From a checkpoint of a small transformer trained on Wikipedia: MLP 768 tanh GELU, 756M tokens.
Each number is 500 + 50 x the weight over the matrix's rms, rounded and kept within 0 to 999. Layers, rows and columns count from 0. Numbers have three digits each.

# layer 10 MLP up, 768x384, rms 0.143, rows 545-594, columns 256-319
477453497530460515467421467513543509487495469630555444444485538488511522459468482427535534419484504510441550495508488482552538499518452463500492489481571477485463490561488444492591444484601537
496442521474410522521533495429510455425549462513550524528518515480477484491499455536502453523555541500539467442525549475511533497465459507557528593507451507509485556424519565507478423451436409
475552487479474483449476495526508468516518475495561514528383515419502461592436456486428458462521481464464448492500554478544449521466447507550456475480499517555580479485621540522533437495596505
488524485409513547427424464585601515554460583497468532517428462400600513498554565480501522500563575510456517477537591480409383505377547410497424507463477497498509510476565523570478451538478407
469541458443542509482548482545455524523493488438447488510439435527473632432495481520531472424481556449511439528496518506562427417513588511416542495473580570515577480376433449535526555422491492
455569515528442532513548512467545440508545571469398585463481568497562463460627528511512407518472558513452556475514541538499432504543520381479590599512432521623484524459509605485407486410539494
584524485504532452432507469542533492556499506516455463440499474490520522485436391468588434534492532511569563517426422596475439513511488468456503417519475524451582576439513482531477538431531509
514468466491455531529519514440497531502557570592573583433435510519552533481611488412532485501560506455505507585464409396688452494495416466481603425477569500548558535463494486511554543491538430
456515493533455528575544472458509465510401534393518479523537469510510504444546534495514477648516470596477502505518408461518502403479484547470487522464551490544504426516503534516440562521471469
502536411490416558593542541473415550495543484537505510424526464461489512518525518403577475499497527583497463557487463438539517488539429456444486507504519490481554562548477442512476580574488499
559575500543474509441587541502542502586522441399486481405479565465420476495410364485640516468551481528376511566395480516494455496557500520559560487438492492500515462543471562485463436495552439
514487543514456546391490507435468480475589544532501494600524563494527548603496489451559492574496532430467560480457449443467459527555457442555554549464433521519477391470399440392587432453452465
508398408607538515474392497358439473441531539464448476478546450445458395540456453539503538518545512484519460524539446464557523536516483473572543438498466450418505584492381552496499524548439544
481517551398475553535594531543464635514506479528633437409515462356528440507510543480507539500480519565530443578511447547425446470579474407475446568482454468568433534492436533420437423554433476
382535477455498444622532472521478588489528689449453437493523503589518543487442582378481535614534561485447541513549519525516508506445470505531398455567488520481577494494418414515576471496497541
478521443426551504554542566475459482461467538527504488470461546507468420465583524473504513548472535550468520548447524503489490514501493568611463553440491543467504428490438518563506556384602546
534461442436539466515476567627482496454607524494501519547464567454517468514500495460455510410620467548578494425475460531535527531552528525532494418501522511473463566476494454485468535520460490
491515533556419585452513483508513524525470592426460505569490529466553521454484490494485586469575470591413525458478506514602486493530559492481493472462574408382595438496442509571454445432570517
456457532517496500575465484557503444538425488565559482496423446565408458516551497434508445512507473533483489491532549516485400555476610486523556479424477520525527567515513460462500424469436471
492442486465602470594514483535492438532543495409551466530484485530386439440433506577488425560533512460479521449427445505490554457671603563497534611508564483496494484411410537447566513475504469
528499491540500517415453543628593540472408542497485495556511509540433463491509494558503552469508435475491507502415486477427593557550424553434449497504437545472492505417500571473440494518464497
571483486573469488524499532388398562483416473494426436473442524419537613435456492450415476495516491450520450565428489471482528505521500445531425600494529538531549437521554484495472374511474483
504470513444482498501474600508441514496534533537462599531470498439543500445511514602504505515459487511528534542434421517514529523508445463539369478437505539475487469509577590448485522538473459
531561512510517470569516420451532494539510505602404451538451487498542481500552465464496488393499518510463374513457479577529489511644682536529548567474612463543573504512481526451496450379549512
477548436567464495432493543498422369524500537500572389555460497535501437524530578630508540609559572532439541478474568446420470460551552499459491468549486477575568507398549521559516490498497515
458541574497522457506469487476391479515546608470471529471484516487501490544487446435443543531519509570610528462524520514447453451477487520538454523605491468507415399523544493498470499555518455
472501579437539493461449534580572518464519454510601487393536509548474495474476506507641584477411558543430534488463496511514481447524476538488532539446410525510485488558487509572580433518447480
460543499490480530512491508419516481498541466457455524557497524478532483505511540466499560506535525509481529496414472501641504486506457526508547484508495492460457544523481435571434533453502452
556557527527517471521476490582479460564563551470473502515517441519515415571529534574495432485453427479483441472534481495525514533593495367575567519577499506486553490545486522399543495507443486
511550419562443453581555476548497339508480551546488477472519421543498594523442462488509429509641501445489494497507537521449577503459524469575559540510541478439546551607520493490461523510469511
504629481490484470465469584582495481505419505471501474502461573482483518528479436544549579545521547589360494529499514450477456455591440492508510598483527558600472457444508522484493535428564545
536513525452465443488488449493550452469500532613531460466567545631472583551460503455576488453506502505455520545564540442543401499395602391518523522462636468409517449503492550455595469569477537
525454477457531507553534507521508512448488475524449564485553528472453443478508496450513465514543518469569548502421533533563488510511440408468566505509421488540520526531560524489542496487470506
493434505513444438458526516455553483520522477534492530516490502502424510510527513472428494455511556589520521482462481449526587507516512518531535482539473464438538439523514498553537463499481518
503519580489475490592583387546525512507522526554517562496471417473439489492560513561480444482465504592492449559461370371574458467432478585465411563540397504555543600554480510447546412582509532
415534483462575523561503556550428528526455534484464619423508415465438508535560423512484553473547550504437419523461509462515512451536396487530514484525528405420506548490442576456537461521536448
508502551480482383541440409519586523478509508473517503447465563474507510499524542511473530483529447510450504434456465466493527479450537491486516538473572492513549489526512536530445476444513482
449471540461509535538471514479481470406532479470515484547474426484546593556440483539490485529447483530583540412504491471466559416521528573572511524509475482572455540440450515516543461433578461
463415561510525503475568532530498385424483522512443543626500476535553552577470561440435505489420542571432478545543484511482626502511478483459530482507413439497516503580553470519537470570560507
446495498548412519545553565507428542454590470478428463549466495494487549476447495508501449518517515621489472468522533597542370429603451552466528599542506479478472499628510578509446427527516519
555474426422454525499516481389466479372523485516457487487436446574480510515447455468466470490552539570535581461554481512459501490533406454450546478471493496489509497492508537599529505484451541
498591477478524502546514611510471537544569440483476584457446533518452478582605485484474496500494477562567460453480509412375491449583458501537566476407437473511510475536547553547453499550507501
442575537491474473432484465389508543461596420557426564456484488497503437504502509536401543346521453564447350470501514475458506537533503574527467534427473439369515564534469495444509539435481511
511580559521453499528455459526552515493571458489533454451535527489520396400453521428545488439481438519550518544520487390455508426554531455455556514466501480527569538567547449512513368519442384
463396544459489506509562449510493544514455452457489573439502452554534510552583513508471541477424535515411584460477446449481429480467442444465494390561526543540491510470531441438539431462622531
577502514515511495476541512369559474426420538444472524525331455572499497487459464413432510508548479527466351444466542633445461585547532385444454518504536437440484472600380485538504531494504496
526535594498390537471477569510537486525544443513566554507464536519531462441546442411431467447492440435552528434503451529487494499441615489423536454447577495448471585510469582448553513471542439
430439502502494469533505588548488531464474526562473546500581601436574530513351562500571445532447544609517534565548564388524576519523489464475430420453532495576485504499373557499386530578543436
393481468582428495515441501467426562526425455541465510516472426516472544501565471507522603525591463483590418468415529538560540431399463413537485516541455490452508508441553507565575521500556403
516523495569462511504502556501514451477543483503519540533460530495562488556480436602570439458493482525497463488466475528551434592536672401593508584528524446439546505530494642517455499596499475
# layer 10 MLP down (transposed), 768x384, rms 0.106, rows 545-594, columns 256-319
473497528500524461480465452445524474490553452537599465500491499528505502426605544557446512518512472598533502539455502526566544531534525561547440470623485510535497497476481431450418470621511475
513547531550517448509467468583510474493522555543473445469540473512522554520443482471466493504460541510486513507524505543423471481514459488465501466479549508466495458475473528507519542440477506
581461457571508518445527579466471543542469453419477508472538500506472560461482533503485552502419525416506472557613602484454523502513466482426642463528581508523487503492501514464492525518519500
510478523542485480553506405478461545517477548473541480422511577458537493493491590468542428548548559443480550486642525524495483481463585518476511467474461516470476549373556518606557464494511519
537438558463461575537466492465577503414526469502472528539522561447461391412462598530541472530544465517533473421515493472573500486520516423540519539448476462454574491515502511457497553588588529
572510477465477471463502533460466582495457582515551468460520509447582540499509597575528500485476422474406541522621563586281498410476405555513462490485473571528540503553478517568511498447551415
502434450480563543550523428505587505681458492509572454506505604548550511413465528512472502585429541339548522510511517573596521455457584458428490491546485624482491366545529435582532606484509491
586557529440471450493551526479483611435480507614537505470538444485542462543595442443493617539576464471523544440531465612503553563506406524628513495457456421450504594450482537553519534486609462
491493536497594498514510484524531431457497495444448552541597555450453455553450549519561451488494540520444417502483476478491517508445408538486526460416447452432562522448588494444446481473648466
481534481498461443510522497494529536526452465558470469414459478533497502449389524509506485459451502542535516486533518461485485493607517502477511470531475510548431547468426510507485422476504451
453454466483503521501394484582581514544511579517504518504458511541538468471524543455500470584555472488452445569609487487422445509448563451509530518519562553596516537473529470433466537547458454
451472534498512432533467526460493522526541453422563557408538485622511503435490439508504412547489448363525477499531491639563441467534555438465519423507512442501590458514513448508534508529570549
539550529489525546538467497460513530470551541537548499522477518449519429563440477530558494481462460437476518403471512545574499490487454519504448498458440508508454516522524473476428576444379539
459543547468486504481451522501404498492595395496618528521579516424468455477460472402535587476432478553554517622459537564524502622474471437513362496588496484635373580421491453436357346511572432
612430500427533408497447472510591574516488453514505430513508528491527473486566519510556473458568565500538445569465498458327523585527529423521463502576489461531500470521538466545495378469482493
491480485524549481514455531544563556540511531535459464471512509486468519527498448472507588478466513447486496569522518490342414540529479508451511505464459455541514522490550549470508465503448466
485462522505509488519470432473546622529571467512490513621586494518539545618472560468458515515440498592505496592513456475527515485534598503509562453485533457487505499481520484425495507501522594
530578512527408486560481410577443519529461527532549489541478477523491417438485449598509531491585513459499586597589508449463534493424461494480483494576546493479558506488455577429566544389549488
429487525521453522506508470428503572450521496403540570416550577557544573479504583521498540462484560539556467548443500458441499557432383528534517488574454524433509518517498498534512516535530531
352376488532497498487430527490518469495501446487439542425530486523420467547576590520565483517604388516491416478465530535565533457499544516435453528570491520523519528528499552435520579510507549
521551511470499563513465485479536444526503531489516525514515469385500592494497565440564432502499548537465450455532513592467448534500522413534569535496523509430512482488473472518465555447526466
552389487503533429451525516494464570559498475519518561361454467543541561536524498513526522513541483548548405574442435400498504547461420528463495528606561504493479551526563524462485558438527523
437492539526514516507495474481454497509505518527542493575503503511535485512480480476544494489465496514531482475540504563433464518529463448454542482518464486521408587534571502525511474505522601
547532590525502506501576431565551539543503470532548493502518495498487407534519479496490492591545440417582481541483577456479519507446528444541475522578460529496470494491556546553429493556520457
509407541475497506427536578515606464482506639486514476523567459401504427554560559511472508521486481478443488506508480428617530408354500459536492543530583546517539317522510479492539425514534501
569543473514503517489505499577464490503583448547568590519598544471469430435463515531571453518450471547525512483468491569495461505508485488529513485518489541642600434463441558582564526482626506
392472425512521481467470512470534499548572580456539534488531544611516508578601425439536458470626530528480522455471497505547297508465533524517479482487523427471530535517432550521483493523482469
590517516534499507454476437506429465465513502516503431509494530437518423529436604448575490497482471494446453493493515522505489524530520454417510476500525502549449520481536530510482484500565537
495485527444584554489589347561494436504400532515509395502430525515577478482561514447594494612455577448488439532498552521516552474464485462561469433523604554554451503463517529654526462484479487
476472407488543472462608456447438453521522464482385373458470517499479542491561519538545536476506591549464573483397489487520462499467575453518554546567446522507527518445385580383529519610525546
443448459495490546509479477505458533468575528506530453473605577494438439411510632442556415624453475562496576429432551490592452472444524462508519548499420494465527515468398535507528511486582543
518470498525508433557424497573505440454432392450445505421550527522503458566604481461461523466590461581406418498481484486504489524600543574498513460484552499558478492490519357553476519567514499
458527428523508508531508474515514449490519535492523431474495512512578550527473456546500519486462487554500493563534502452448534511469421523499561472518528478473489538458534484543501547480509537
531417577496474487579425507481526471565479483556550468502484499534523439458431485490566539490512522434390561475526495583440468485578426464481494520537579523519492554521455512513618496504536483
501531548506439554533561450442513469531475496511511472470554468528584449568433576482599483452526447531442512511558530523425409496465509493459508475530461546451516471534428464520518516557443417
555519519491486446593564468542544612522489448568542492499563498583465509527486541472551535525489525477526402447542406468418546468559428370465467426554532480430509442420518599451554463376563549
546450528463604525435550456477501479531574461467518603505584444568486485545425560566516467530450555466515532510439468515579514377455514562533480515466485469486480503414462525557483508517535482
488521438613483390536516490521556377461472597550489500413533551478451524546528474563536421435414537478491430443494501445512462524497479468496523528476547548466472424471464530455564451556463509
515503481540489553592593422535529473573508562428460484533494489522582479475468573443516503468593396467483522594566564473458520494516622583507509486582496409546564502424536491513490588427548556
520512473452512545558511516542525479547470554407511600443476494466473512620490440557561487609464428537519521467462430570392447374588485545530506581542588501452601566445481554601540461496380464
492527512523535497559487503510471466486491515510535452526465523507529510534474431477476467492456468463512523447524471475437427500476468491528561511474466480496469469488495544507488448447533509
461561537520487448560536533558530448463528538451442396522509524536511490483490492452493532453436475490459493523446406459562442469529470461497451505539599443513597459488468475475561458455478505
475484504531469458587453543532498465529461562474502461496573552481489498477537501561521478456473473514509533476459433468461508551514557458460531566534547567484557458490523555475558570490510492
498533489535514515496576538427610511573503451473535519422468478550521472559462471441541537441569526512556421422469461534483504565577465538448493450519492515521506511489605556489473583489554509
433490562498513471615413452424540521510508521570485621435494501580551527489480464495544514492533557549542494309528467476544481492467502501572485536479548535519446541473477503504555570567470470
483457488565547488496480507439474574422511563512588506505432469529500490418528557514506565580434527427540454527401508493324456558559467474494560497461545457474529614526440621509512575448516458
509477505507505481415507486482522544472456536510412459562543461514539467617498557421416629417536476565463420583540497514663581485524420400423510467601492480434426437493621493516492450489493378
519539526578621564499512513513440473485535577536513398524416540515516484486577516422507424602452565497470431466447416550467545390514442487508443432445487532500465460479585587482593492464483510
486449477530545522465478492537429509525469469489497481479490604426521529471564517550496451439493524443424462508464505512625486462445431478498469512535479522425482544444535564515531468566471574
413494561539507571485499517500457492511513612515471477508499541435463444444532445464446432433476518545474520497484413605583490507422536527504530490511473495519494449425543459500504558512516499